Part of a small language model's weights.
Size: 8 layers, vocabulary 8192.
Each number is 500 + 50 x the weight over the matrix's rms, rounded and kept within 0 to 999. Layers, rows and columns count from 0. Numbers have three digits each.

# layer 4 attention value, 768x768, rms 0.0331, rows 5-81, columns 0-47
445445520514538496521429502414533518456566500480533503464495513580517498487553547583434551441492532446517491377546551516427490544468497512468490
447425552536479569468616521569505444550395528456564508401529520608458475539520432527505502601506536464583427514624686577545584484487501408490444
602607414345603492526532479463508438571444533551515511489495427459536518463537481451540590502522495520499480570435445536604513465530516440595498
536497491552522538451464534517577567537481558598546463516528468506473476489580577423481522530548464522554475521427403426467551437407500481480559
451548442487474525495476461490518403495503537439516504583395564425575467516494517483541584502588541504542483443509448498442523456498493549443512
521533561552468448470565467534559601528555492530473482558513509470490423548508571535534434514336523463463585520542512489566512506463476474483556
473422470501514507465504453414477515512522521481530488579529515433553564458507449634501472491565551491526476466534474390494516470527486464511453
596532558528537516581545387499483538539522452434492504416471506616554492579401443507471487630483564493468551481544493521566417604482453485463466
569641494434466489475538493503503536466445490563483530471548487440502506489492486543404514595552525497507496407485427509474527481630524529469560
476588500588592488511465498517541540596521550468472519617417494514542439427642604415554542493437457570424496544501421430504517538453486528504618
602526445593516477502436589575533542429526427429503501545554562425513481429506489513428465509572477366438507530462519623596456418517540402460522
486554545531623508539476481588511474454442496523470496552456508440558587502545460556436560495527481472528479471545621557514505421406484525530470
538528540492558590522481419548511452549527431496530523480510474500577479606375528463496569628496577542484528476655584533528513574613443511531461
497495482510529474538493543505486485541458492473460487545511420612507581507486447485452495572515433523418519565603461448528502415400529499510488
509553607364462623396476583456431585420483499592505498456524408474444360527458498477411534497440503495613508449460530449545569521500510457526441
619456484490490513593522573475442420446543540538440542525427494396392420540573532464548488481479621500546601506503517587527578498486568458579495
447457459420424479446510522474453464427523536525530454527613446555462389469579519536493522471507500563467459381478475467495540473574564486517449
601587471562523470445497495453607474494494578499533523521590510399504459441539474507542446488449520532454480530542491495493568413520510552578590
420598472483518460424624497512571500481462411467485475556451492533440428512545535522581595524481489474527469543558492378577522494498476541482440
465424517451452518474524437523437485575489440536445486529533382596581547539501512416523459497441507535492509424603526538427539568546510509504468
627546512549498557514462586529503406544515439460394533597440489604488555491477459482555531469506467486455523502544533465453513432392453534468550
486391439599458497552508560557564516507472584462533494407391625496425540556473526530554393554533547492491563526505404603471593546534455515493363
557458435499459511523545494497486478537533539514414531524467566498468501441406514611475429458487501519479660419490458464431538593607440487512486
506397568514589535488499496505513553470502552457564480501574553492511523576492486499480510477550473508424460476407507516487512486564533493438566
496514482493497590502478541492478441437488527568482454462525456309499599557492520438515580605573410540521493516554536478437435477461492504436471
510560405504436513521465549551480500437500569421543519461502517388460433435546447486456506482615424499438478588527549498581510468501574497447495
500474578424515556435486497559562510443480489423528525542468462511573526473497601440446482499393590616459517466473495540525595544401544521505481
538522631466353552517499528546531562482473500501517504480545500468461435524442485444379407539503533485507478538499420527524404470489507560554426
416497497454485516560515590442427555434507539411444526501482531566552586463450509583452461417430512489463534490485536493409463522472418452613474
585506417507582493521545412491537539404584457621524487559521545561503481450580515607512522471499481529469483476521469454414567484532527463552540
455451526527470477568438471458483599522480566455505494381478612504437577528489522444488421457488412435465596402562499521530548571438513587501466
468454432555508503565491461541474462518529508571469485365463515513556523477552492445468504522510477441574557470519568530514519485467558520574504
522541505453517592420454488418582425527544477547483491579471457480564484394496521576479515515486520475590479435458456430538478454443454536455480
579514518459480539578583528545425480486501454501476485477501471492445490544470510571509515495484539533398568436517467597452445468465463569586524
467513527565640498471469454545502578498490464501522505531501479544527476488531527481477528498511520551508444523580463448489527525458419587535510
512556473481503534477477547511583543492547445539533493596534567528553394509541608620518521505511497502529575441501550474533490574576462505555592
459462538534525467458472445512478588498482421505533462512453542588494491516576473545524392438519519436522444432601523399472546541621515651564578
539529527560573455490549416455516540490546575493474512533561472511557539501538466514507475487548450514464480462513490473566459545468546524477520
546614481475490510504534458489518454504463485494452514501443532389503508616540372471521544456539434490590389520374520486523388453403602561502496
508520475564417460427518488478504618443568512441501541555567487535517520453388507644486570475480530634442554464560403473575561606494471531498497
502450490466522397546465511497498518538540487512395496492499476508474560495478410527549499479514461478491474431531587457489598499522469455458498
481455509564582489481461454469494494499503512533495512545612517580536522429494528463459603553482522477499510533465427536525403434544507546463469
492494616456520507491544557502471473475541576532470524527544579477488414536518458413556519499446398573380558427552364484511428491416557498484475
483457514581484554604487462592481566492516578467461542509566649540469579506548528560440459419477430479398542525560504592404461478478523498572431
402468508509461432474595514469493441561369445630515513485574484363550529529529554538479481519551598512486431565455465583467553532613587507422426
632493463522459472460552585490470506411550555509497474420530432476453507504517473375444416420481487447573469507429625526475530527493591432519571
464435461537512505489464635565499499535483531393502507509410489546450547438461515459481438474455487494454566555465452533503312466483521588501480
539422526500529506477466478410508437532530570511443491575494499439654326437513395504530547453498489470538506430524396457495536537425404536530579
467447480540497465640501527553455581550533567530539501456459484482521436555521531528502510498492399426457520547487427482500493544520581483472501
544597511579556551579427519476472436551469519490483547441529531475495504550486467392488523615571484499535427474389444546427465487515547466527511
492582472396593508483530504445503433464465544480499489540462466481574547526472466466516450480533475596527456502489499507473489567508552478535428
567439501489410443501484492502588476400482461501583490543438526567458556431492508435592485429374447523517576484447465529489534526535427492436512
545491502431486414561531520481477408569511508526530511509450492424463421490481582499511411518491495521434460497494546515489504516474556513473557
522530588538603540442569543442483416525569375531483471599560440484457530499435438620533538457483517485538458480422561586554503515469501394417505
476523525466435603429520421429511411538460522579515509507607412583459536474457509461552463514556556527547423550461455497501568526421395527508552
457498472469566520440494516527545446563536602487519530504550515469506472551498561542484562520559523549471521486502544548520475523560493526463461
463556447437472539514564543480521425472505459394459492545584531509488494515512498524477470446548501498534549523544501581506444585549507469536398
536541505464543438549475526581463458600513437512563486421463491531505466622453463484580486529500492479504423494549502554503485497492406479505551
489450476462400547474512622438497569423568427483522537426535448492483612494454456596538492448569477534453445485525513540483471542472571407517524
501490497440478565449505508511479453460437524475475494451605448468495521454497511472451509539473513445532451497389407526587446570520458534547547
409570521508520473572498520460505479527424450377495465466569585503484539586501372484591486486436514414450399420468584500514466493438432546471445
522452485529472467501563511480510378485564473412535474515490456547579541551483396520488529447590540467517544501431599549529513425561459468474486
533567537467565595450442523414405473501566535462481536397613544540504482502496516461558613478385509429596532529529483435565532516455477541501523
542468572506582453497473512440489525605570586479394536538533570519449511602574517639573502525534477488458579558459503573588484430481520472509460
487473615574572495640567603425453499538558544450442540589542408392535481479507454383470500540535502573438515509471466483448400602541559459565409
613590414362533476482471534519481531491596461412429484519514527518499566548453469630606411421468462545506623510544522475450562531439458439489605
462357439516535488452490557506452635413466440623584484534611561532578585551463471535476501492470470461524509409464507482573406556488357317558544
466484519534524463428487441450455445528541425513474549418582479427490536501551468466555533418437600515517556498471616562505563509517483527515619
596530613441505581433398537460513552539432477570493481553456524482521655527475431604526507484511465525423459532502351434461507481321468468457535
574496515503512442517520522529616437439464473452555502559466416521486560639453518473427443527525549531444419484507470587484525520453360495518491
484442527562534559473550563508519491482517424479428478535462447409585494487564466538618454528442599446464502469474515441494562489507490440493473
487382357536521480549492460522456535479563521607486501515560448582558477568589407478458580513451428467511507437478512471448427613403532514518392
449580457533536450513555491450491455534421454496562475502536410616504480531522446573444527544425530538449536578472544496537461416488452459545507
469508574510492382532497673466495561544575491489401523550531404506593481487589501515566499567372512535453582554467440467535597509586601480529466
453590460394487466359472522496540551404485579479521505483388474445446582464617546399665498543513499528618495475433490533540517472525534533446403
483441488521605551468519476573483534537379469535486481473515431465460457512559413567467449452548569541486532529463589536516462610578490459439502
581428400520569424419496524448488469525524541505401427533585529494451452476510546485563515504516656492546421492418449548477585513409541434539590
# layer 4 attention output (transposed), 768x768, rms 0.0283, rows 5-81, columns 0-47
450601509473632454509418494499561456560462527552451528495601513476521585534524494428551443436458526534514509407359432472540495531438464422420523
552481503485590577428624555529529488538453517558513482523524512494479532544520512513522464584524458493426516477486479512514499505539449439490478
508460495531528505575430463512432478455494467440517404531487498462558564553453461479454411540525491529531380479464513404402592510568416526556384
481483447483491482575433441499445443514483444480503651485531541492422573531541438465505444520526618395446498459445470390480481525557510563459517
574488521492515423611476485412556399594403530558468399502469500535471542466435453506535514463602482550610557499491445520614437400497452545499440
422542462430468428464454602525501546479517490450439484457511461563553556512586467465467381459552433529395437563474494522420474538496455451579508
558480558561568498504524413518448418505486572486551642535516478503532506566530518531576467526449561508575465436453368483489557479493439574528514
480486549514474492453576501556485536480489483502485522408498575382460493481473452451492432352518469496554504512487554515462527414372447533475492
470442549513476564447425505450463438458491466495498390542539505450488508477525483509458465550526509484403413464468573401517469557489396399528386
505522452426499521439479513333487476453448403465510532526455536533371564542505452548428454565542591482464409466483470466476408440553506463505477
485503478455464453646453531557542629483490495434471568493515443440497482542572526464437481450413537556471467519457494530433468503450495611581503
500487451449516435543434478506497496519529626485440687505513477521481536431454454506438571492502482493521532424542513445418476485409429457476511
446556460474507478409529557516524538477488584507481539434471554551477424523457529491442485464487472457548591460424509531415407483403435437479463
503461491444669556502509443454453555530496597548548509560584502606453549439456477516516533496504535546440535544602633477457473501568542512493564
448510530452419445419440522498464521529425411515509439428426493454554447492522482451481546575389409432433561441462511430609482502498522455452460
457522467480507511489431567585402494496575441566503492544474458499493534545527489439519475421509537502386539425550548408522433469563522493541413
418476418455450543416483543553529518519536504506535453474518583450465421452503484387480493558504401589465619545612593483536488536470554462444494
399491458432515431456441569507497505472481439490477562372491508494527593549533392569496523546552542511442555453447440497435464513557474525459430
489544442466484521493497497476479509572488532434528601407458493564589511490516464491516561510516441487469469423452549520490432468448520466500578
502448552484571516502570468484506497569443532525505526555573484512436440402529548479474470520437538477552447513533520473625454468513459547495462
493505449590478458570526512491480501484462465473468305555440433544624580528500553521463474495543531513497520488448426537496526485503556451590587
535548498528552554496492566560449466391549510529505557621539499437521469531492471522504539469558485560492489517573583491491535505503549458441526
468373526557480567502517495414491387477469466492428491573538607532599613532502524509599501389480532470503408579457492482572588575538519432539441
584497543526588578559413574534507525464516477576501678526541444473512467544496572487579487462482493395529490532492512391567561598585521420471526
490523408387612410550509505504479518472523593437467467446411592519556508583423433606466595480508562481484560417589511501521382470468457524472390
496569482447551542545530496447485515523548466567542494474458515544466488562448533450533491505539596538536529531583503471392418462401542515439522
536476512505530463434495498474397499374511520576546624526538431508444479520554496442397454569560558437567361499535475414425541446455456454448429
507521526529471511465516426517415549429488468448537494506497542431458407533436527480404394464508627492546503500525562510410520427492381516427555
508517560545519524525500465468576363566572444466435451577502535461513504448539487549579470542496502516493417534495514507552571554525520392491528
484540492592466431555455456495404539452493447432484346433503405472419533446565430443576476573469477469451393574407468482508633456515500551557487
499475536496558440497540468550532471583549461586479566527639512448498526538476521604505637493495516527394542496508537514444579488444511457419638
491539533395569460511632487507575495630502530577444515519561480427490545459472432598517556498521482508515511431576507463529536370457533508503544
493344453547470420527463553477485419482494486369474591420439546555660581427499480501509477501507520522584453426448574444511431511524437474540433
519460513541452510632443470566523515523473487484493672536594475499496534507456565467526494474443493523503486492475489539456555506462484519555486
468476454439485512515497467468541531593474492453482517423517453513484584469546447513493487470486519504560527412500500457509474470552482524523484
500461451481491555434502570465600554522536453444453417488399471547517586432440449510470555523543506513539527519445495485515377470461424467446525
511461448534563554470529530531578510528550544496496588525538413539431475384478481561504526626515576542487478542413445541539427527369454572525471
525530507493570473516465585491589562524471377496453525540503497486545528489474516475537610501502469547518376543472563461443409419491486515593455
586424479448517414524551486514456553499509554548468387407544537532602565506426474485529518423479474547513537475489538485430575594561480529563461
529472549457501561447549522468621539541517491466577458484450577562495548462467494547550517449533597531473468513480519391509493524552478487446489
433551510485511530548402457658479464516476557492524546480565545386572520462571480474482435436494450521518331511440520431579601487533545667521541
494534442512456514518604485422522530489545521499485532508467464508491481530433474578441570609479480442468474474495520515437499490488546466475607
538491443480466543581485548496493431461532432544460430529550440469492499522477551566500490517485543525479562518487507577517466462477514414427475
491573556578459413475565572531483472433466491402530459507551408506463484491478528538439574492444520520530482558472519595542552558523534472457637
494558492494544521539458498438481493498454579567538458552457507468516513552576376499526531529589418408513465523537497467514555501585455481557450
415548469473459468503509549586512459496466371535542510454457511393577460518544501408518474433534439470535495403534484455538500519573497520534404
587523490431474502447485416459451511537400417456640411481496435496540495499517486534525448482551534470547533441527522515482514517526530504437551
558514465587479492548550475493529558489555426475430476541476449483523593475520469574511481534514454413474381513460469551507445430562501420525400
556554407455441549587477505469524479494503416519420531476500506534464500558503432421538477497558537480529530561487464492590438487548485608548488
459493560581496432566480518409495489448496448578475400473439567478462549508448495549509520463598557485617546592521471473614478541491396500508493
498432541587469471448525526504395506468449575467514482460482483536570557409460497521409551514491512501526472557492556508502541523487491463536464
546497481504425439516508443589319573374511445477458598463451451506550582494516454468471440574522516524420460487439483534443547515532507583481469
487544511440542538537448527526532518529566464508550553561435556542531581445535526523520536451492411484507579474577483498551483400496430558476492
579485517466548453465481501529537513478515595489453611522493444508497485492493452445577531505529480539543534546449486566493492482490494492508443
454468576488428505474576458494525523494464529498514405496525516512475436490436542463468429561518559449476567481513447510535509397533481520441448
555520495405580540543588507408536476537546576488473366508558497500496581498458503507539528548494481455416537555588461464534501471538550513550425
522432559498525568549567486465544563514482475467559502591487404495461530509500514485593525498482547595489397599502456501474568571489503554499523
530524508432512564488584609405574531449419519500505612426448520502459428544452439508532475507575547553495438557455456440462446471423490477621391
524519505417514589538466512537487482438533508538534541568515550474481421437509533480525508436508492591444473505595492499508573439572503525496466
482552585493522448521569463530585521517522535512498643479397566383406432456558456480488472515534456475558474561555512480386601574466521509587493
526543484511371589557546549486580670438548560471538575522442351500485414508489491562457502526534470540395477466487463612486468460545631443413455
413430538445529566447459502441522486473438576502445312528544611453527546528472523614611455517535511575587521499553400578569544472562435456500478
565622457497455428527522384512505450540397439535513389449459517499443584471580557463459386519616499400423468539472489538555532412476602501596525
505491494473457476512569522520517463485502369517497508481536526420457489469468535529417482518514460472434479504540503533460481526467515508513547
465552562374573534499525496542540519438433558490576618495385500518445448456462484530492480501527517486531550577618469470459532455443535580479520
414518497550610526529566476368552506521649562470524517521534474410473369424409534470504471457527445570511549520543459492462497451511512454479502
580498579517502386482557455477509512488584595531470465405469388476530444587440405509532440481527484515599497395460564520524533512483534447547468
535519341416446474503577599472558571552598477548541377528461466461564483512475515444522561563534411487481632537453535581519425450484451523471461
552543536470456423566480405521669431573476483430576583433487408468475435440512507555546527544415566532526473586453457571376536468496510543487469
460529499567502417527564637645425531426557579560543436488488495535465445448501508480479527500487468526436539449498621346505498487539518462578499
516458522493484422546588414488441519400459505428480411495479555449478513435474479603489569565645552391540450499535555499506561485394546505562505
540532423499464606434530521541532442565527444421486434479477539535480529501503547471419432582438533372519509496545543468554475554447509502524522
538561538498437504503553547448543433447612528401411378438588403446562501482420459465450523539445458514455483427449513614359496536591424491510374
484433565433531523524476616607507556422578445546609453440510492411511435431496491487522461453496468515496434456497489534473517565541438434486501
461527545515508505495502484555484503437431442460532408600533499473491456402548544589563531499448439485507408434438520470424495587494579587521480
493511470472583461533592529516416425493544573519517469543512584483558535440531508487600547451581483496459496426521435530510529440467439443560517
526525513412540529564599522541591491505400524507466532481451425483532416521510515478591607500475449427507386425527584452551428535551585513493530
# layer 4 attention query, 768x768, rms 0.0382, rows 64-127, columns 0-47
557520474453542500517524554453537576487561469593504521552435527523528496542541602458416532461501592487478564623419537468457480546474466532484425
566445478482461517543528568467478500523556395535549465510436526528523532397476495548434460547553507569493420529463466576488466459545528434564496
493496551440500440505489542470582409449433410562536507502476508492460549478540537514416527470492546453562496578494629426515512596426530562459533
517439525511520482537526532514414498508423536541567553552413590426473429494572524561559495552406502474550460505493584507490511397505494511486502
517474524473439482445533374473517550591416484424442472545514519482504441489490585444518442456563452561523531420529487493539528435539577495615405
486509631514627497498451451416387508495506486493512487516505566518550486418500558486481494517516506471409549512465502510468488528451502564579508
520485469485457524413406502534467505433516521543506507493461513492392447448542606488517539538543528565537467484602457481567468477528495435528486
495510607521539412468494479611388388506454419444477501587533463518524404532606399514571501511498473417458448429544555389532486530435445533479525
539510508499532481448566558408564521464538511492575559532430526453462448566479489447500435562515517463501472598501487468513393441510541474578475
487526508541492509487580544484542452431500541514532508458542511431549582475517478539526500497443454460570537438555521559531562578508503436527505
550537535525519480509581445525495421542424428451457475512524441516521437431608498533535553539542471408493470477694458532468503484469465502533583
491430531465497544551485556502536455526444484460474454461537506507520560538416580529556428412469580501513560452524501565505422428558421532432538
478457531475453513383461480503439450459402519494505494551558482462530476485488549450503493490467545461484541514447516479555492413506536513586532
477475513496504457502393473489500566532440567454473493488451536511527522518578428537561503534502510481518453482479538543469528434508508506561499
484595502512533468481403483557378473543437554422466455545499443525446576420429463538470582588516526419521487567492493438528495536509544540464486
509562631598619517541495514565546485491487524505500492526576596427455545579506484534462428539474446532503377515527484480487573517486606551468609
618428558567528491524469581489536633471540489507589518481529483573539493502461509484472474473484446510531473582491504452512482528450533502530512
423489467561458485522426543425502482471502512509466525512468537569530495424499532549513527509528460480418477498481506452521411541491524549479557
515522548478504503498510424534498494483470499549531497497542483451467567528476492578480466541487540493550508440471525370370555506532580535428401
528590501477612552546608589456490513585538575566536510440513434469539498509408508404481549513505551495512497520563402567432511495534442635472535
478570480479508473623491503479503487482471420547496552531444486469421589522600489490465574516490537492523465533491520519492465409466465465585490
534468509512483574556480472431513469524511472501468515590478526382546526535525529440520414499544522487526485558510485512521531479373473540479572
549618515532464549489485464480552671526525497472468544603484517457416442545476515451494474530534515458458381517470443467467484406545587465529594
465532559516484602566551575578495471543497536474516424450507481454556477494446562493491499469482498524462489474531483500524505402588516520653569
387447535557465489517437490582501493543476443463499484479490525596546535505547596586468502571579535468409445496581546507528514542569505499459514
526536557529544543484568530521504484546518474451572517572532489552563427567465371572523492490441499476473475520488438477522590527460419455487490
493461502574467467505606445544487494533493494495540491442367495542491466546439504539431487552459542554548546478562456484484541477472534472569450
531521416425575553525524649476402525518454521533474501592520563437506559524457529391461522486443474505495550584478492594466466535443525588492450
474566463479469444438539479531539467429526473532507530536523494520584545533437530486532424578494472571473518578489576444513492547521512423393498
496487429493536501431464559396502527517448563521562496536331505386440398522444495436595440478512488554634510486532575443529518485439473385500453
428576449526460440438474540563430550526464436462531485494547566546483543521525571486509531500533545484545547483540485502609530521550483503522464
477486498513480489521491633506520553494472456523507471528531477547535633544479447527432525423557444480466440529495462567528524510579579540525550
454528484611479531452534505497427501513521528483492504515528561550460467496577446466445538414423426509434540436514609453574655584514493517503408
507432526496539486512498478539541565497417532527532494542567612500457485537521480392482542549539514476474517517531487551476550578425477477424466
465487466508421483513480475552549447488539474499473483487517495468496553490485504510462472451535476451436497493436542513595557540482549498499473
464538513387542592501494501504610418459543545498534547546561479473441445433470510474516400457538491493552513495547447454372446510428528564500496
438481515561526532473499523575447465418525507464461462502542449479615559541458453607396507476501575500407495523568459507476569523495597582486466
517460619522556472498427432556532508567515449526468501433532480633487537500473533460563609495531521401554564498425475459534588433413446445561431
491513458485504514467458534498525570561504579357488490544617440451550531457452490492544537524589518511483537429480502549512572487481476526651534
510552514539505477505448415473592618506489460520437537482522390540482476558465482542502494523502515529528506380503546366510561463513475461523468
486546511503667507493557523527501462494470543496516482530458513394568428472511423528578583451490404478414487472640516530528492531433485500386547
482526471520481457519443550500373413464401470542481519504491423424397586483510474451461518430551455472534489460555552417587500485436527506515519
506520547525527493493543510525484472512519415485551515448511446500490430467515498490446466493524505458461506472545433476416471481603478444492509
558562444506521514497530516548445579540444528518487455481398490495472521434559483481538579509503518479559476506541513500537566525503479552506597
550541455430512499414450470465564439476456550452362512585516513498553532530470512504426499470464554491600426480545535436522559547564526514477491
462482520560514536443531563437485531446488543575461525493455528496452448459385521507470410484486574498467546509533523568450507462461492460601479
482526528606599610553550521515513523557547544520485520459465557510581541500467527504483499410480507491529476485486508492495526453482513475416557
431479524476410505452424576483488468544507406429439573449495546514501494447475549462412589499493512485511459541475539573520393544493495539499506
483397525537401399471554488576522424512486453553535460446482549475497590602489488500488529550532491478475535504533592513518472480539440479452464
505446500592437489441456466574481463537536467494400468450482508452506531402456497504508489494536466455439507458472500526494536455464541491407484
484515422490471603471591545475521556535470549484538501475467559502612428554487461480555503479450505556477472504507489570425468448501459445513565
573493453513463576490510499419440457495477549478558539541415535468531464482474532410511549493567486495520569544538509537470468436448505510477492
486451582596472419457475466526543421516474473418417487590523385544478491384499412551523469510557519496507499496552553485545514456437491450437529
436495532460537526474536456571439449479466485447547485519473586488440513601504468465495443408529541535510574529488559437483482500485479521504534
412453508489500565433552502532486457487532558555557504401492462414465460554478482556454467557517518525446499482539557504556431528453497430482492
533560373516403483602516503488461528504508456612505516445533513507556516534502426467502555483444494458501439518429459550511479548547581462582456
516510473506409462591482469437500511486522458449541500573534434498531457504466480481504546544540542451556486517392471406539524578455519527480496
430485558660472456548562490479552439547518425585512455431489454505527452556462538621507455512587480477517554451467432499424540483570416587456451
504488612580490531583566522537509484481582486478493465467507506529418547473432474554434487539484560472498547488436414516470529578501434483505490
486533473555546481494541487537533566529449490476480533527505510550501465508527627432568528575462493522463482476590500519452405422564482558507486
423490508370491517549445417478502528525450467498454489496490513448485493487559623481387478622565561516542519530495519473507415415531531545565552
542553529560597510538515480577545512554560484488466506493513473496526465453526463490450507518500523414541585462575433544458573436541502386473438
464502421459590504488380536506511633423534543540517471582476559513517520560502471470512544434507553485488488611459548497520480522508485543486516
454472421572490472524551480482535508476486518398576481480482495588472521534453550517436539545529519469481505501530500514447480522510596422438585
# layer 4 attention key, 768x768, rms 0.0377, rows 64-127, columns 0-47
490474408492570512517556516551592512439542481419499547444514504490508550515483530444515445477483526511456480575519484584451441547548480572544552
512557493414499513538433514567475576550488415532523445513554489440496488473505471568595523573473505537435622502539472503515547506559419541463514
470471542478463471497499507457552453513387501508554434493567465516503542523491562500446464502502473526539494535493470407442449534460509494447549
510449534534499449504543522498405464597453503452505388480532523438499492536486501507505465512508479519548469456517379410560540490488544546551464
515540431503516521521446482462458498527474435519475448568501455492433442514464575533511527498583500486517402469541461487555557501544515446496492
520561398477565527485484446546471500480419553419428623549471507532490556445495635454507426408404498455471491570496459473446485553505554537537479
435552471442443563576541497535515534543500471555521406510475484485486580463507474462427431460527568551556548443489475504513478455523515458517486
484501507563460557453490508503310446578448458474419402480483515508511468475591506607427567528501514442428515511549443512506522500454483485483535
502483477476549440513528561469483472437471475390452745530463526527552502477476533470510507511405492493451517520450481456545529549489450491491446
453507545467485453430596542432580401518493431523537584499454515492500498443604348595416422447468402574478500534502540589469526537487492481447464
526476422462563508515479513508533424543511520516500303480521475587516468512567545530464564494569499413501548468556478525482549534466462508546576
567525485525573476503497502402501547542574519403509652584459464455467517486493572541518509560537548555484437463477477527535479477522511514485482
498440577633479493424583496403452525549468510493485533497432468557475432482483517581478480545471515521469490484518504545543500484466597498462523
467522523553559476508519535499520506459492485438483674457515448445483457498535514560426661521558509478501458558518514496475563540537518498499481
517524476479458519512531495573471453674540582497422430551542440531439480518583478475500553539529549464594553465467534539475524528474470456570519
447509582570526475516504487499473518538488484601523414610481504523482490511532526559553466500517417471492424498519559481532568447486521512426533
434570458574528539528493567459459475445538505479542687443440531494511520488427615474533482434446515447409454602478499449388488516503544512503488
473545444473492595566510601528535458553507465501554445575407485451477589474575539437462537413474511515406546485490452545544519551469515518542506
527529450534427527486440562529522467491532469520477514509529479459485515497532519414519492530530564482409396498510518500501491470451596518448448
400458582567539439427477403453465507496492515505530308502448576532499517534493486522543525559436483477508453533494571494504499470522491528473506
534503430467467471500474547444518408511402425494486631454506538523535489543559461467455535463522491554477498512480568517432485503424479437540500
477550597513514509449546482546488523507573484542486592495553474543525465499497502532537529498512561517390587444538506536426445572550489536482554
462514542526488547567413430459454545554501546524498649526515534503510453490496496543449442559495512532548541471507477486513450480435535433489561
512389543477528534468556459455520439524404449528448566586508546476547434563477432524518477422408408503519410590516496468594527513519473476532538
585520450461510425448457522486417462454512439475480431506426435527466473518502474552519503458443443481538526576487461513526550491425488438462494
504448502531560509456436485556520462532573469470535625458507524480582524556506447526480530563555583536472536506505536504448493538520461571423429
479507598545522536513495483501560495541532538571547489485527630498547447554445452517472494493466513450627509457441494510559528511568497506504528
459524470555555420548503582414388521429482459523563440488462484443567450500419509486533536508425453573500431552499487471489483501534532462504533
475478562399452473586499464601470485479480514542563411515534506527457564495540498496481410521508523517593504482487540520528453423460449511447512
584473512444479521469525472417525478518522515458475543520566525499528485473474419475531538489629445443478394369503524410511463480538491518408537
422469527476509394526574505426408452581424519569530514491450489503434481482526477481505427518529497437499536560556523434454442392459484483507515
484460504443435408481518513444542453439489423506457746483500471480496561465457484500496480432496440552509543558512515433480483499474459506510502
435584437515397501560524491552485425521505476617602424429526441542544572455554533419540498478503497480421480563487463594546467482527519441560521
455590561582431450534547485531495396518488493491515575520447496541507523483566467449467516435402452528526478479523542454483437506509488533535517
572486445468512550498539476513521484471508498511492769505505438526444529496525519504506519499495517519529477522492502544515478521510458494557533
482447557467550545439476484576493498528528507458488292531571511479523474470449495453532475446518526566564490497561559438437510583552608540537430
471463464543582473473518501487508481472516539514485475422513494447499515507479606403556413434440477475481573485479537509526472502482501427421528
475536438549467427470548577566433506529535425540536513504502570492547518518468484496464588510505504475396482592433454506552551582589439485514428
476525547519505454507573572466570540567501461481422307530475519442451472538443488511611467452529455505465520491556470507448479532569501449565466
462435472523474431531518425491488523540540481478551526493530448529430558451411501429483475493553549494362487542462462518544444453523386436487521
454493541548418494507540441578458468516532523541543548514540505488486503525514499508488529564497480514542457406543520512493470450498531437437529
568517531530394478505494451434426460549429509558533456465546557558479553445575478527420468468649554549444536371464504487587464468485491528578539
571459524454562559498408484477602488505402557453442583518490436556511500573469507551493495510524532440554472546534548443461501486415508593454478
526533422459522469502516542491530512500495428483496468505486476452451513525499472471523554508500496487507405515438474448483535529498567458538472
547470534524474426539545460437498509557480476509514402519546506518488505461482451483489478465491507580549528451591510515475479465535490467548523
481528546551547408492543479412556559544494536506468686560469547558563491525605476476473504433458438553477478562483521476509435501594502528507458
491487508556548544453571413589478511434495507506529291478502517493476587478547427517461405491437568528482565594458515484426498464495441510521517
446503604494569566493572553534404578525454527569571744488507452505476478507429527535470503521449475541472483489513458448464519534494529465576499
528490509501431487538502466467548529550501493496463354566466431548498582482507545534477550473428494386524528571480528481606494375485454405483546
517548513558470522494483578513583553468532549562499548406472492543497501518541507575486534470489582531476509592546511572487513495483515595513500
452543503516511489517474463514540516478535531428607613505450551493558458603505495553470522533441509540416518478577520482493520545464403560407508
481552514518482444414523475545457523488505554494501466504550586424604447560480472506546471464479453627491451426513516505514479458475510443568527
482500552499391519475475470520491533564506503480499354518659451534439584448408487551499565445505564456481585517484524577549548404457482465535513
483448517492501526522464499516538518570481589531487118573502451476542530511502493484472551548473505515494539492458473450502543476550555484540498
511479488533511561555515448442549492456525514486492464460505597551454435537584404594448455505480436506559531421496479460532526536516419499489527
451556437482396480525513461510527488420494495445498328505526540489531499534471526556525469537451506489473467494496552548510514459510514520551488
556499502453532531461495565498477592482511551510500497502486470489521425542491461492514539465553544482539525554515455596395521540530451471543588
577386534499538417499489517462479454603507453468474537595505505492440509518505445548488487567523527422561519489513577541528569479453514555483504
556510512456571544519488508514504536627471447534529489546439536557461502502495481488479511504412540399539524593465462431470465499507418430551521
448517465428484462496488502454371574473515484597453586542498479500530510475474514487398572521454407490461514541519470462504481464470491547541487
610500584462510561535523504439550489553503428566508419579474443534470506542471518480471496508524513529586568453511440485489488485484498523421539
419487493568551475543485477543505532562489482604497577507582532454517461582507435469588489501462489502574408449480471468463607462553578530458497
488483522524515509585565551546549559445538540508549490510541568492523576550496520447474556465459466604444522486546488518466456515580538493483517
513470491511517489499473610388533521512533498471517502417497507525545536552500495503480556505469455530432503473528511503437463522459481508446446